From a checkpoint of a small transformer trained on Wikipedia: no biases in attention or MLP.
Each number is 50 + 10 x the weight over the matrix's rms, rounded and kept within 0 to 99. Layers, rows and columns count from 0.

# k: layer 5 attention key, 96x192, rms 0.0946, rows 46-69, columns 96-191
# q: layer 5 attention query, 192x192, rms 0.104, rows 47-70,143-166, columns 96-191
k46:66 44 49 57 61 31 40 58 62 52 52 46 51 48 53 46 45 54 57 50 39 44 43 54 44 56 49 50 30 34 45 58 57 63 67 57 44 48 43 46 45 40 41 44 44 52 42 41 55 40 51 49 60 43 50 48 49 47 63 49 52 42 50 62 44 46 43 52 52 48 49 43 44 61 53 55 49 52 36 54 26 42 38 48 53 48 69 52 51 58 46 54 60 38 48 41
q47:64 49 42 48 66 43 49 62 56 47 46 40 49 63 37 57 58 44 47 51 31 42 48 43 48 63 55 55 61 41 49 51 46 54 50 44 60 43 39 44 36 59 45 51 44 30 56 45 62 64 46 49 39 57 43 54 55 29 61 55 38 44 37 39 57 54 62 47 63 32 36 34 48 45 52 53 54 57 53 52 53 78 42 63 51 32 52 54 52 49 67 60 47 64 45 56
q143:64 52 50 49 54 51 53 52 42 35 45 64 55 37 46 36 40 47 45 44 29 37 59 56 49 50 58 43 65 57 40 52 40 51 43 58 51 54 47 44 45 50 47 55 43 45 47 33 62 52 53 53 37 44 44 55 31 30 56 42 49 49 53 50 43 41 43 54 39 50 52 56 58 54 35 50 52 48 59 42 54 50 38 49 53 49 59 48 53 44 52 53 67 56 56 46
k47:39 52 50 37 67 50 44 59 57 62 60 38 51 56 35 40 60 61 68 55 47 44 49 70 57 63 61 32 54 39 44 59 53 42 54 54 41 49 38 53 49 46 54 74 51 48 48 66 48 35 66 55 60 47 40 54 57 51 52 35 38 56 42 44 36 37 39 47 42 42 34 43 44 43 36 76 45 53 43 63 45 53 46 60 51 37 64 48 60 57 59 46 57 58 64 62
q48:58 57 42 48 44 55 59 47 65 52 61 55 36 33 43 55 49 37 51 56 51 45 27 47 61 38 52 43 66 40 34 58 39 61 48 53 46 52 40 55 45 62 54 46 55 62 54 44 63 54 65 66 44 42 49 43 45 62 47 66 51 40 41 53 36 34 60 50 36 43 45 36 63 31 37 47 52 55 33 61 33 70 49 51 52 57 39 46 52 42 58 48 48 53 47 43
q144:47 55 40 43 43 55 64 66 44 57 57 49 36 40 49 57 50 54 45 51 44 43 68 59 50 45 55 64 59 48 47 52 38 43 37 31 58 51 46 54 65 57 49 50 55 49 50 53 51 54 54 63 46 45 75 49 37 43 67 46 56 41 39 46 59 36 48 54 68 44 41 48 59 65 40 49 45 40 35 51 49 44 67 63 51 40 38 52 39 39 53 50 35 49 64 44
k48:59 56 60 64 53 56 48 40 62 55 61 68 50 48 57 58 51 40 59 62 49 39 42 38 54 49 60 55 54 47 69 36 49 49 56 58 63 62 53 46 46 51 51 56 51 56 53 47 42 40 53 60 51 45 51 57 51 59 53 56 49 50 56 72 55 47 49 67 48 52 35 34 51 44 38 39 62 44 65 44 53 44 63 51 63 68 55 41 52 59 46 55 65 53 34 58
q49:32 54 33 35 52 42 61 53 31 47 41 60 59 40 44 57 49 43 48 46 44 62 54 58 46 56 50 36 45 42 61 36 45 30 57 49 45 57 49 44 54 51 54 61 50 48 53 48 34 44 57 44 58 57 52 44 50 41 53 65 47 56 59 53 42 61 32 47 40 56 62 46 38 61 62 51 48 35 55 28 37 48 46 58 59 35 57 62 44 31 35 50 55 44 60 37
q145:43 51 60 60 51 55 51 47 57 40 45 44 45 53 35 52 49 38 48 59 59 46 54 34 50 48 53 40 40 58 39 52 54 45 45 44 41 46 43 57 49 57 42 49 54 41 37 56 39 52 46 52 44 63 37 43 38 36 64 57 48 39 47 46 47 44 37 45 61 54 60 33 53 66 58 49 48 48 49 49 64 48 40 67 49 36 36 40 55 61 39 40 34 42 45 42
k49:47 45 63 52 63 57 29 67 42 63 70 38 68 51 56 23 51 50 46 44 67 61 44 60 63 57 55 57 41 49 64 55 59 47 51 53 67 28 42 23 41 33 54 66 48 47 59 37 48 64 57 66 56 75 26 49 70 34 70 48 40 49 59 68 33 55 59 57 51 56 58 56 59 71 65 52 62 51 53 49 48 50 47 49 68 58 68 53 47 50 64 44 75 60 70 72
q50:38 74 45 31 55 61 61 51 49 58 51 42 51 47 44 49 60 42 48 35 53 43 56 53 47 70 47 41 47 42 52 50 60 48 52 48 58 51 42 50 61 35 52 56 41 55 58 36 45 46 41 43 46 48 46 52 50 42 68 49 48 57 50 61 50 59 40 49 52 61 46 43 43 53 52 31 52 44 64 46 35 52 52 54 69 40 45 64 53 39 46 35 63 46 54 43
q146:50 53 63 55 51 55 34 30 45 54 57 55 69 72 50 46 44 42 50 47 59 39 40 48 61 48 51 58 38 60 50 54 58 55 59 49 62 55 30 40 43 40 56 43 41 36 49 55 46 45 49 41 70 50 56 61 30 49 52 39 45 53 43 56 59 55 40 49 53 53 57 57 50 43 56 46 57 57 64 30 66 53 40 55 61 53 56 55 47 48 62 46 54 47 59 51
k50:45 58 65 60 74 63 40 58 72 43 46 47 45 50 44 57 62 59 45 63 67 41 46 48 41 44 47 54 42 52 55 57 49 55 58 47 44 44 52 37 61 55 36 62 55 54 59 40 42 59 55 74 57 49 46 44 62 61 56 35 53 50 55 45 52 49 43 33 50 43 32 55 38 52 43 67 59 30 40 49 47 49 65 46 37 43 45 46 54 67 42 39 55 43 64 64
q51:45 54 37 43 53 45 69 51 38 58 52 47 57 49 51 54 49 42 60 38 41 50 54 51 42 52 55 45 45 39 47 44 47 36 70 52 38 57 48 42 55 48 54 49 56 48 53 57 39 55 50 51 57 50 51 36 49 52 48 63 53 58 48 51 41 44 36 53 34 46 72 42 60 66 44 48 59 51 35 40 47 69 45 55 57 35 49 51 37 32 47 54 44 54 52 37
q147:45 64 48 54 47 52 57 55 52 60 51 59 42 43 47 55 49 50 43 51 61 55 40 43 47 51 61 56 49 45 46 51 42 53 48 39 64 59 34 30 39 53 57 38 48 51 41 59 44 42 37 59 61 44 60 49 55 42 57 47 56 56 43 56 35 54 38 39 43 44 55 27 48 42 47 57 46 57 41 51 67 55 53 58 43 52 48 40 37 45 54 48 37 45 47 43
k51:32 52 62 56 42 70 36 52 42 78 74 59 58 51 49 39 46 44 32 72 71 58 55 54 63 56 47 34 47 30 52 53 74 44 50 55 52 33 50 37 65 43 33 67 52 50 63 37 53 60 58 64 69 61 17 57 56 62 65 60 41 40 58 55 61 42 50 62 52 71 50 61 51 70 60 38 50 38 50 40 29 42 54 46 53 60 70 42 51 59 66 45 73 50 59 77
q52:33 60 67 58 55 62 42 49 52 39 48 55 47 45 43 42 47 73 51 36 53 43 47 48 37 51 57 40 35 57 48 53 66 48 52 37 54 54 63 59 57 52 59 48 53 56 61 46 51 53 48 46 48 51 56 58 65 32 50 45 64 52 47 75 53 63 54 52 52 51 37 63 40 45 54 36 56 53 72 48 37 48 65 56 61 59 53 51 38 51 47 25 49 56 53 37
q148:37 59 60 51 50 52 49 37 42 64 53 53 60 65 41 38 35 47 41 47 61 62 44 60 52 31 53 62 46 58 69 42 82 56 52 53 52 58 55 33 54 52 28 46 47 56 52 46 48 48 54 42 72 45 39 52 47 48 33 60 51 41 62 68 44 55 39 42 51 51 53 60 48 44 59 49 62 60 48 55 46 42 57 57 59 51 60 41 51 57 46 32 49 49 45 58
k52:52 50 66 53 59 55 39 35 56 16 39 35 48 68 44 51 81 51 45 64 47 40 49 37 40 51 56 47 62 69 22 65 21 55 46 55 55 57 45 36 46 47 55 58 62 36 46 39 56 42 51 61 53 50 68 41 52 55 55 30 45 50 35 27 51 35 56 30 59 35 40 63 55 62 48 81 49 50 41 46 49 59 55 59 58 41 62 52 55 53 43 62 57 37 65 42
q53:46 59 46 57 56 72 53 58 49 48 53 47 42 47 56 47 49 52 38 52 58 42 51 59 45 57 55 48 51 60 48 53 61 51 43 37 77 38 63 55 65 40 45 54 55 54 54 46 67 58 48 50 41 64 54 55 46 34 63 44 46 46 52 58 44 67 50 56 60 41 43 59 26 47 63 42 42 46 70 36 62 59 61 50 57 68 44 50 49 56 56 34 60 52 47 58
q149:51 69 62 33 40 62 37 39 37 62 63 56 60 68 42 46 42 56 60 56 61 46 55 61 59 48 47 51 35 48 56 59 54 66 62 49 67 44 45 53 50 41 51 48 41 41 61 37 64 68 57 40 64 47 56 66 33 49 43 36 42 52 47 52 56 52 47 60 57 43 56 59 50 51 61 40 59 51 61 31 48 45 47 43 69 63 65 58 48 40 80 54 68 58 56 61
k53:49 62 48 55 65 40 56 57 61 33 42 47 54 45 52 43 48 52 55 49 56 37 44 45 45 52 68 72 49 67 41 57 27 84 57 65 40 66 47 56 51 56 48 55 44 47 40 49 30 34 44 54 62 30 60 41 35 60 66 41 47 47 41 49 45 56 39 36 38 56 49 56 55 69 30 67 41 37 38 43 40 43 41 47 51 47 37 50 70 51 49 60 43 35 62 44
q54:43 37 50 73 61 42 45 50 56 47 55 45 47 37 59 53 47 59 55 65 45 42 46 39 39 54 48 41 57 49 47 50 36 56 51 59 51 56 40 54 55 74 44 39 55 34 43 51 60 47 47 49 53 57 40 75 55 44 35 45 46 43 68 47 44 52 53 49 54 56 40 49 50 44 44 59 43 58 46 61 62 45 51 36 53 60 26 36 47 48 53 28 60 67 37 46
q150:38 41 46 64 35 42 44 64 39 40 47 46 46 57 60 52 58 65 46 26 38 52 41 51 52 48 41 50 56 53 56 55 43 49 42 48 57 46 48 56 41 55 57 69 53 55 53 52 62 45 36 35 43 51 62 42 45 68 46 80 53 53 56 59 46 45 61 41 60 26 47 58 38 56 42 58 39 44 33 57 54 53 56 43 44 36 55 60 60 48 58 56 45 49 40 52
k54:48 50 28 48 38 61 55 29 53 39 37 80 44 53 68 48 47 54 59 45 48 48 56 54 59 35 47 59 53 59 51 47 39 61 48 46 48 48 46 52 43 52 48 31 66 43 52 78 41 57 55 48 65 63 41 64 45 46 48 50 55 60 39 48 43 48 57 48 54 56 57 42 59 39 58 41 35 58 48 45 52 41 60 44 56 45 44 54 36 49 46 64 39 46 36 42
q55:45 33 48 42 35 60 70 46 70 34 43 31 79 42 69 35 55 25 51 48 54 44 69 39 56 41 42 63 62 38 42 57 46 56 23 62 45 53 33 49 50 44 38 29 48 50 39 55 49 53 36 55 27 52 40 55 65 54 55 54 47 46 31 42 57 64 42 45 55 22 55 64 43 45 56 51 43 70 53 22 47 53 40 30 50 42 37 67 71 34 52 58 47 54 54 70
q151:52 37 56 69 72 52 48 43 56 39 47 60 49 54 71 64 55 45 36 35 59 45 53 47 37 48 47 71 48 64 50 51 43 47 58 32 63 48 45 53 65 61 45 33 58 51 58 42 58 52 41 50 47 33 43 60 39 61 69 60 50 38 64 60 57 45 47 58 42 46 39 50 49 57 45 40 50 41 49 57 56 55 42 54 54 57 34 59 56 46 65 56 50 43 47 36
k55:39 63 50 45 70 49 48 37 44 66 51 50 36 46 54 65 67 58 72 49 38 46 53 57 42 56 56 41 26 49 51 31 56 45 35 49 47 48 56 40 60 50 60 45 35 47 56 56 49 36 62 47 50 41 74 59 46 33 48 54 55 67 56 63 60 57 67 46 42 54 51 36 58 34 47 67 47 45 36 69 74 51 67 47 50 47 61 48 38 51 33 39 49 41 65 48
q56:53 53 53 45 49 49 48 36 40 44 50 70 58 40 38 50 60 54 59 44 52 52 61 44 44 56 60 50 42 60 35 66 40 36 70 57 62 53 47 54 48 54 59 54 44 49 52 55 45 69 44 47 48 32 31 50 57 56 54 59 62 57 56 49 55 69 43 37 40 52 49 58 48 56 31 50 59 44 44 67 46 53 46 56 44 56 43 65 71 45 45 57 30 53 53 35
q152:41 45 47 57 42 45 54 48 45 58 57 53 46 57 33 58 56 50 35 52 61 60 57 47 43 51 40 60 57 48 43 55 33 45 63 69 63 49 54 51 65 51 55 34 56 37 36 44 34 44 41 46 36 40 42 42 52 36 60 39 53 57 30 43 49 52 39 47 59 55 48 50 46 37 43 26 38 56 53 55 41 54 70 64 44 38 41 49 33 58 61 62 33 36 55 37
k56:61 42 44 56 52 49 54 50 53 58 32 42 42 50 73 31 50 59 46 46 47 38 50 52 50 48 59 51 51 52 38 47 49 42 48 31 32 32 53 50 64 43 65 49 58 54 47 66 47 66 49 44 55 63 56 39 54 42 44 40 69 62 57 42 36 44 45 41 59 49 46 55 49 67 60 57 50 40 32 51 55 45 54 56 46 44 67 47 46 48 51 60 62 44 72 62
q57:66 35 50 39 53 39 61 49 48 49 33 50 63 36 54 41 47 48 60 54 53 71 35 44 48 33 60 58 57 44 58 37 44 38 49 48 38 60 50 31 41 55 60 54 46 56 61 41 54 60 55 45 52 51 49 46 42 63 47 56 38 57 50 49 52 49 53 46 44 47 49 45 73 36 48 46 65 43 58 48 46 52 55 50 51 48 44 43 46 59 55 58 56 49 52 56
q153:66 29 40 54 62 43 51 43 62 57 32 57 52 44 50 50 48 39 63 51 44 55 41 50 40 45 52 57 41 53 52 45 60 43 58 41 16 55 56 63 43 55 51 56 44 59 41 54 46 46 36 65 44 65 43 51 36 36 57 54 52 57 61 58 54 47 55 46 44 58 47 42 50 62 36 52 40 39 46 63 56 50 33 53 43 62 36 43 49 49 33 45 42 47 42 36
k57:33 63 63 67 34 48 43 51 56 71 52 59 47 37 45 48 38 50 57 28 44 70 60 41 54 40 64 50 47 52 35 51 41 38 51 36 53 57 48 43 55 48 47 47 49 61 52 50 45 49 39 52 51 46 58 51 65 49 46 48 66 45 50 65 54 41 47 47 34 55 53 58 28 48 44 54 53 41 39 68 34 33 38 57 45 70 67 65 49 53 53 50 48 63 45 66
q58:52 37 50 56 43 31 53 56 50 38 51 64 61 52 51 37 42 45 44 44 37 51 61 60 39 50 53 63 49 65 56 39 37 41 61 61 55 50 52 50 50 60 39 44 46 45 48 53 38 45 48 51 40 53 60 53 33 56 56 56 54 40 49 28 40 49 44 27 57 48 37 37 48 57 41 49 51 48 43 64 61 49 41 51 37 46 47 52 66 45 47 46 42 51 49 40
q154:34 38 43 50 36 39 44 53 42 56 55 62 41 38 45 63 51 54 46 28 52 49 46 44 46 47 62 51 53 53 34 46 43 46 51 67 38 38 55 41 52 48 53 49 47 44 40 56 46 47 38 48 41 57 48 42 50 37 37 54 60 41 60 44 57 58 45 44 57 46 48 29 46 35 49 54 31 43 42 57 47 39 66 62 36 34 43 46 44 46 57 49 43 34 44 47
k58:36 38 48 71 59 43 44 44 50 69 41 39 47 49 62 47 48 47 55 48 59 53 77 44 65 55 65 58 53 43 56 44 64 49 41 27 50 42 45 52 74 52 55 61 45 49 48 56 47 42 42 31 44 51 38 51 45 44 58 55 60 47 67 56 45 59 55 39 52 48 54 39 59 70 60 36 32 47 25 35 44 48 51 43 40 47 57 53 48 61 34 46 44 43 64 63
q59:50 52 45 39 48 62 34 54 51 35 58 56 47 57 41 33 51 53 44 37 51 36 54 47 47 61 62 40 54 50 41 56 39 36 61 52 61 56 59 56 60 44 56 45 71 56 52 45 45 63 26 48 42 38 67 44 54 51 54 61 58 56 44 42 49 55 52 42 40 36 55 48 53 65 55 50 46 76 55 52 41 55 54 68 50 53 56 55 53 60 54 44 45 40 48 38
q155:55 53 50 47 38 51 58 58 58 55 55 63 55 76 33 69 49 40 51 53 49 58 61 58 51 40 36 37 57 41 34 39 51 71 52 57 57 30 49 68 43 41 67 39 36 39 37 46 57 58 41 59 42 45 51 44 44 49 63 55 46 50 41 44 64 48 43 54 61 48 52 52 64 49 52 50 45 49 49 44 57 46 59 81 45 50 45 65 40 60 52 61 43 45 52 39
k59:50 37 54 51 58 36 50 46 41 60 39 33 62 46 65 34 36 44 45 47 40 46 53 59 56 73 55 64 47 56 66 47 59 36 41 46 40 55 59 38 50 46 61 49 57 36 36 55 46 33 47 47 81 41 49 28 53 51 47 33 54 58 63 57 51 45 62 38 68 33 39 48 62 62 60 60 43 49 34 53 61 55 63 38 38 59 54 58 55 64 57 60 43 36 46 50
q60:63 62 40 52 50 49 52 51 58 42 53 49 53 51 27 43 63 51 46 44 37 43 41 50 55 49 60 48 50 65 36 74 49 62 59 45 32 41 40 43 36 59 54 57 57 58 59 39 61 68 39 50 43 51 54 59 43 43 52 51 50 52 50 57 54 33 57 35 46 51 44 43 63 43 23 40 56 41 42 54 34 44 49 63 49 33 51 58 38 53 41 32 53 46 44 29
q156:54 35 37 47 50 38 36 39 41 59 50 52 65 47 34 47 59 58 64 39 50 45 53 41 50 59 52 57 48 58 52 59 62 34 51 51 48 34 58 39 52 39 49 59 50 46 27 60 48 45 41 38 48 66 63 67 28 44 36 44 48 48 63 49 48 53 67 51 65 54 42 37 59 36 50 43 29 50 49 53 46 53 64 57 35 56 36 42 49 54 59 48 36 44 28 42
k60:43 42 51 66 49 42 38 41 77 43 54 55 44 47 69 47 35 64 35 55 57 36 42 24 33 39 51 60 76 38 42 57 41 50 67 63 27 47 59 51 80 78 42 30 55 53 63 51 29 51 55 65 39 50 56 33 51 51 55 55 50 43 33 40 48 65 42 38 43 31 54 57 51 62 40 47 51 43 39 51 46 48 56 53 35 49 51 66 58 34 49 37 60 43 61 47
q61:46 30 54 49 41 27 44 50 57 61 46 53 53 56 45 60 56 45 61 34 47 64 56 54 64 33 48 49 35 60 48 53 47 59 43 42 49 60 34 64 49 58 68 56 29 64 45 59 43 50 45 41 52 50 36 45 55 65 36 58 60 56 46 44 56 39 41 38 49 59 64 43 55 37 42 56 49 39 50 55 48 46 36 56 38 48 41 60 42 57 58 49 41 11 69 46
q157:46 56 47 48 57 45 37 52 52 50 53 48 46 56 30 58 51 58 64 41 54 53 58 34 49 32 45 54 49 40 46 50 50 58 57 48 56 39 40 47 67 54 61 60 47 50 31 62 38 56 35 40 53 47 45 56 45 51 50 51 61 60 43 53 58 48 53 46 66 60 58 54 55 48 50 47 32 45 50 37 48 58 40 50 40 46 46 61 44 59 50 51 33 49 54 35
k61:47 38 49 48 52 37 54 45 66 41 42 48 44 37 56 61 53 64 40 60 44 35 60 54 33 55 53 41 58 64 40 22 42 40 55 40 45 29 51 63 70 38 48 40 59 48 47 57 55 59 41 40 49 38 62 34 61 59 45 27 61 42 70 41 50 56 46 55 50 59 37 57 54 55 53 36 49 39 45 66 43 50 52 62 38 64 51 48 41 59 42 34 39 49 46 51
q62:68 61 53 43 47 57 51 32 41 35 57 56 51 37 45 40 46 76 45 45 42 62 51 53 46 53 52 39 48 42 61 39 73 36 60 37 54 69 57 44 51 53 54 47 68 71 57 39 63 51 56 41 39 57 51 73 36 39 51 47 36 43 47 57 46 53 49 50 46 54 49 51 53 51 46 51 54 57 57 45 42 52 56 53 53 52 33 48 56 43 60 32 49 52 70 46
q158:58 27 33 55 42 43 41 36 33 40 58 49 57 59 42 52 50 47 34 51 38 48 58 56 47 51 52 38 40 41 61 43 53 34 59 56 42 31 57 43 50 53 53 34 50 38 41 46 43 39 46 45 60 64 49 60 52 49 35 49 47 54 48 44 64 60 49 36 54 56 63 53 60 52 53 56 47 41 39 43 64 52 58 64 30 52 41 54 61 61 34 42 35 29 38 46
k62:41 49 64 46 62 47 54 40 53 42 46 48 44 45 63 63 51 56 58 42 52 48 39 67 45 47 55 50 60 51 41 63 41 63 53 60 55 50 50 27 68 49 47 38 65 41 55 53 50 68 42 40 42 56 50 39 50 44 42 51 56 41 53 42 35 55 46 40 52 53 54 39 48 68 55 53 34 51 42 49 30 50 42 44 48 43 36 65 47 41 57 44 52 65 41 48
q63:34 26 36 62 59 62 48 47 61 66 50 54 40 80 43 46 36 55 48 54 50 53 57 54 53 48 45 37 48 53 49 43 44 65 48 41 46 46 46 59 50 51 44 59 43 62 61 41 51 47 55 44 60 41 47 55 54 38 39 50 42 59 53 41 44 61 47 54 46 51 57 52 42 42 35 59 57 53 56 60 53 61 58 50 45 33 65 39 43 42 50 51 60 37 51 55
q159:47 53 61 56 52 71 53 64 60 52 49 46 52 46 56 38 53 47 47 55 35 59 41 67 69 50 45 41 48 46 58 41 55 52 43 48 59 54 51 54 52 41 45 70 42 61 73 47 60 64 63 55 57 37 45 51 59 49 54 28 39 56 50 47 55 43 44 60 40 44 53 52 45 47 57 55 43 51 52 48 55 50 65 44 67 44 53 60 57 46 60 54 70 54 60 69
k63:44 53 38 45 41 59 35 39 51 65 44 33 57 57 39 41 66 37 61 57 36 37 54 42 41 60 48 67 53 53 50 51 46 49 36 44 57 52 45 70 36 53 68 57 43 47 39 55 53 42 50 51 46 54 51 65 45 56 63 58 32 35 56 53 73 58 48 67 45 58 62 46 45 68 49 48 45 60 45 33 45 48 61 41 66 55 51 38 54 59 56 35 62 59 42 40
q64:41 54 37 39 53 61 52 33 55 57 48 48 61 38 36 38 28 65 50 44 57 41 55 58 52 56 56 51 56 35 66 48 62 41 40 38 67 49 56 43 46 57 43 48 45 61 56 35 52 53 54 53 44 60 45 49 52 37 47 52 40 54 54 67 58 56 34 52 33 41 45 40 33 46 62 49 56 59 53 41 43 54 58 59 70 41 53 55 50 35 61 41 63 67 58 45
q160:62 60 59 45 52 64 46 48 54 53 54 54 50 59 42 37 52 49 44 65 49 60 48 46 52 53 42 40 44 47 52 50 64 62 56 34 69 51 57 60 53 49 32 34 39 66 71 49 50 68 62 50 51 42 49 51 51 54 54 30 41 50 56 45 54 50 38 67 39 44 45 55 47 64 56 42 69 63 51 49 45 53 55 31 70 48 58 36 50 41 60 43 59 60 52 64
k64:46 60 62 51 60 72 38 62 31 45 57 63 40 61 46 56 37 36 49 61 41 40 55 59 49 53 71 47 32 42 55 45 67 49 23 45 54 56 64 37 28 45 53 60 39 49 74 47 49 42 70 55 57 57 57 51 51 54 39 43 22 69 58 43 51 62 46 65 44 45 57 67 43 48 60 78 71 57 62 41 68 47 69 33 74 64 59 47 50 54 62 63 61 53 61 60
q65:29 50 55 41 51 44 52 59 32 51 60 46 36 32 45 50 61 59 54 51 30 53 40 55 65 34 41 35 48 39 58 47 65 24 60 50 30 59 60 54 55 43 48 51 43 39 45 32 54 53 54 50 42 45 37 49 55 44 53 70 56 50 60 69 45 61 46 59 57 61 64 38 39 48 66 38 62 50 60 34 73 66 75 46 56 40 35 53 42 48 57 47 50 39 63 57
q161:47 60 55 54 57 37 43 35 65 42 46 56 62 77 60 60 55 53 46 57 47 33 51 51 54 49 43 53 39 50 64 58 50 50 57 62 43 49 41 46 40 50 49 58 57 49 40 39 38 43 34 47 47 59 40 65 53 50 48 65 55 39 39 67 55 58 35 51 64 52 63 56 60 63 59 47 62 45 47 41 51 54 42 65 45 68 45 52 50 53 40 52 46 48 42 36
k65:46 45 36 54 59 50 50 38 42 39 52 42 50 42 65 47 50 55 60 28 36 49 50 63 41 50 54 35 67 51 45 38 46 65 34 51 65 47 46 51 46 52 58 35 55 57 57 41 40 57 48 58 47 70 50 42 59 68 48 35 54 40 34 43 43 34 47 47 43 58 37 55 52 40 51 32 34 35 72 54 44 33 35 67 66 58 51 38 43 49 53 55 44 50 54 46
q66:38 50 45 44 58 56 45 55 49 51 62 43 43 48 57 55 47 49 54 60 66 53 57 34 54 44 35 31 57 50 46 47 48 52 49 42 49 42 54 51 50 53 41 42 63 41 40 64 44 50 45 54 37 51 52 62 55 60 38 58 56 52 63 58 47 45 51 54 67 45 61 57 54 45 56 50 48 49 46 71 55 54 50 36 53 54 49 35 38 53 54 45 47 54 47 58
q162:37 44 53 45 52 62 47 53 48 53 40 36 54 46 58 44 59 47 54 53 41 49 47 56 56 48 36 42 63 50 62 44 44 43 47 48 62 64 51 62 31 59 56 42 51 58 57 45 54 44 50 51 37 53 36 54 61 56 53 46 42 64 52 49 52 49 57 36 56 29 53 48 60 56 52 50 53 39 57 61 48 60 58 59 52 58 58 58 57 42 46 61 64 50 48 58
k66:52 34 26 63 32 52 66 54 60 48 45 58 56 62 53 50 58 43 67 53 48 46 45 53 51 47 40 50 56 59 58 47 55 58 50 63 62 42 47 55 30 64 35 57 44 27 41 54 48 46 44 47 43 63 46 48 42 57 52 53 44 55 23 37 45 57 37 47 61 64 43 44 52 36 44 47 45 72 67 41 48 58 45 48 46 29 36 48 39 50 64 38 32 53 29 40
q67:65 55 52 48 53 54 56 33 50 53 70 48 56 43 45 43 57 56 57 59 46 46 47 54 62 53 54 60 49 48 56 59 42 37 53 54 69 63 41 35 57 51 29 53 36 58 65 45 55 56 63 47 52 48 53 53 65 59 43 40 42 50 45 60 63 77 38 41 43 56 36 62 37 42 38 61 69 45 65 49 64 56 58 39 48 46 49 56 61 44 55 42 51 56 41 49
q163:57 61 45 42 42 54 57 46 47 52 70 55 45 40 53 49 46 60 46 58 48 37 57 48 55 54 57 27 43 63 49 50 55 51 41 47 65 46 59 40 55 38 56 46 36 70 62 64 50 61 64 59 46 44 45 56 42 44 64 27 52 52 62 32 53 60 51 60 37 47 43 45 61 47 45 51 71 66 49 48 68 37 58 47 67 51 56 51 55 48 60 40 57 51 58 64
k67:55 45 65 43 46 71 53 29 53 43 43 52 70 33 43 40 31 59 55 48 41 51 47 64 51 58 53 47 46 32 51 35 73 42 44 53 53 56 56 64 37 38 49 64 53 67 62 56 65 32 63 56 48 65 48 67 62 41 54 32 40 56 64 65 25 46 54 67 35 46 64 49 41 63 61 50 51 50 40 49 54 55 59 42 63 45 65 30 54 57 45 55 68 61 42 64
q68:58 48 52 61 53 48 35 44 46 67 30 60 45 55 44 42 39 56 55 56 50 35 69 50 33 46 65 60 52 53 32 70 34 59 41 62 55 46 51 51 48 65 61 55 58 54 35 47 42 61 47 47 53 44 45 55 46 44 43 58 57 41 37 29 53 26 59 43 40 46 50 44 57 41 37 57 39 53 37 45 51 46 47 51 37 49 59 53 57 54 37 37 51 54 43 54
q164:33 50 53 36 44 41 54 54 63 70 33 54 63 39 49 60 58 45 63 49 57 41 59 31 54 52 32 45 59 52 56 50 52 42 49 56 54 54 52 41 45 58 50 51 49 48 38 53 69 61 39 38 60 36 59 51 50 66 30 48 51 52 49 60 58 48 47 48 60 48 52 45 46 36 47 55 44 52 45 42 54 55 66 53 45 56 51 51 33 53 48 42 35 38 44 56
k68:53 49 47 71 42 57 31 58 58 61 66 72 53 55 60 42 57 55 68 43 52 37 50 34 45 52 43 64 53 70 58 63 51 47 55 60 44 39 45 52 49 52 66 64 31 59 38 73 23 29 30 46 46 62 50 58 39 45 62 68 49 45 61 56 59 58 44 43 46 57 56 65 61 65 43 40 48 32 50 43 43 41 28 56 46 56 37 69 63 53 62 60 59 71 51 63
q69:50 52 41 43 45 48 42 48 42 57 47 42 37 39 28 48 58 53 55 33 58 40 53 53 59 48 54 46 61 53 46 52 27 38 36 43 59 60 57 56 60 39 55 47 36 44 31 52 53 59 47 50 51 29 47 52 58 61 53 60 54 54 46 55 43 58 41 42 59 50 38 30 60 34 49 47 51 44 58 42 62 54 54 68 45 50 62 49 52 55 48 44 58 34 70 53
q165:41 60 55 38 59 47 52 56 50 56 48 50 51 56 53 60 44 32 58 47 54 48 49 40 51 43 34 48 46 69 60 44 54 45 57 46 45 47 51 60 58 56 59 61 46 58 48 48 44 67 36 51 65 45 55 49 62 62 56 56 70 57 50 50 42 58 48 42 48 52 52 59 60 35 44 49 43 55 38 57 56 55 58 43 41 55 51 60 41 40 50 46 35 49 63 47
k69:55 51 43 43 46 52 36 58 52 50 51 73 49 48 45 50 41 52 48 54 58 46 56 53 43 46 49 80 66 62 39 46 71 49 43 59 38 40 61 30 44 43 50 34 52 55 29 56 43 34 35 57 50 40 61 58 56 57 56 59 65 38 64 57 48 45 55 35 59 46 47 55 42 48 46 33 51 50 49 38 50 38 41 58 50 69 49 44 68 71 63 38 49 52 41 62
q70:52 43 57 44 41 59 47 35 39 57 54 47 35 70 48 47 80 45 34 31 64 60 58 47 56 54 55 38 59 63 36 75 43 73 51 34 42 41 79 59 41 31 50 54 53 40 38 54 52 54 37 55 59 42 53 60 45 49 44 61 56 69 55 53 40 36 66 63 61 52 46 53 63 43 49 34 55 33 52 61 39 47 55 52 47 58 55 56 51 46 30 65 37 54 53 46
q166:48 41 45 49 53 40 57 55 60 26 36 45 59 55 26 42 50 64 76 56 61 61 59 58 38 43 52 61 34 35 39 63 48 50 64 46 47 45 39 48 48 58 53 54 44 38 39 40 42 59 32 42 57 43 61 47 40 68 66 43 62 47 46 47 52 50 44 44 42 52 41 31 52 49 41 48 48 62 49 47 41 60 55 47 31 43 51 59 51 46 52 44 32 38 56 31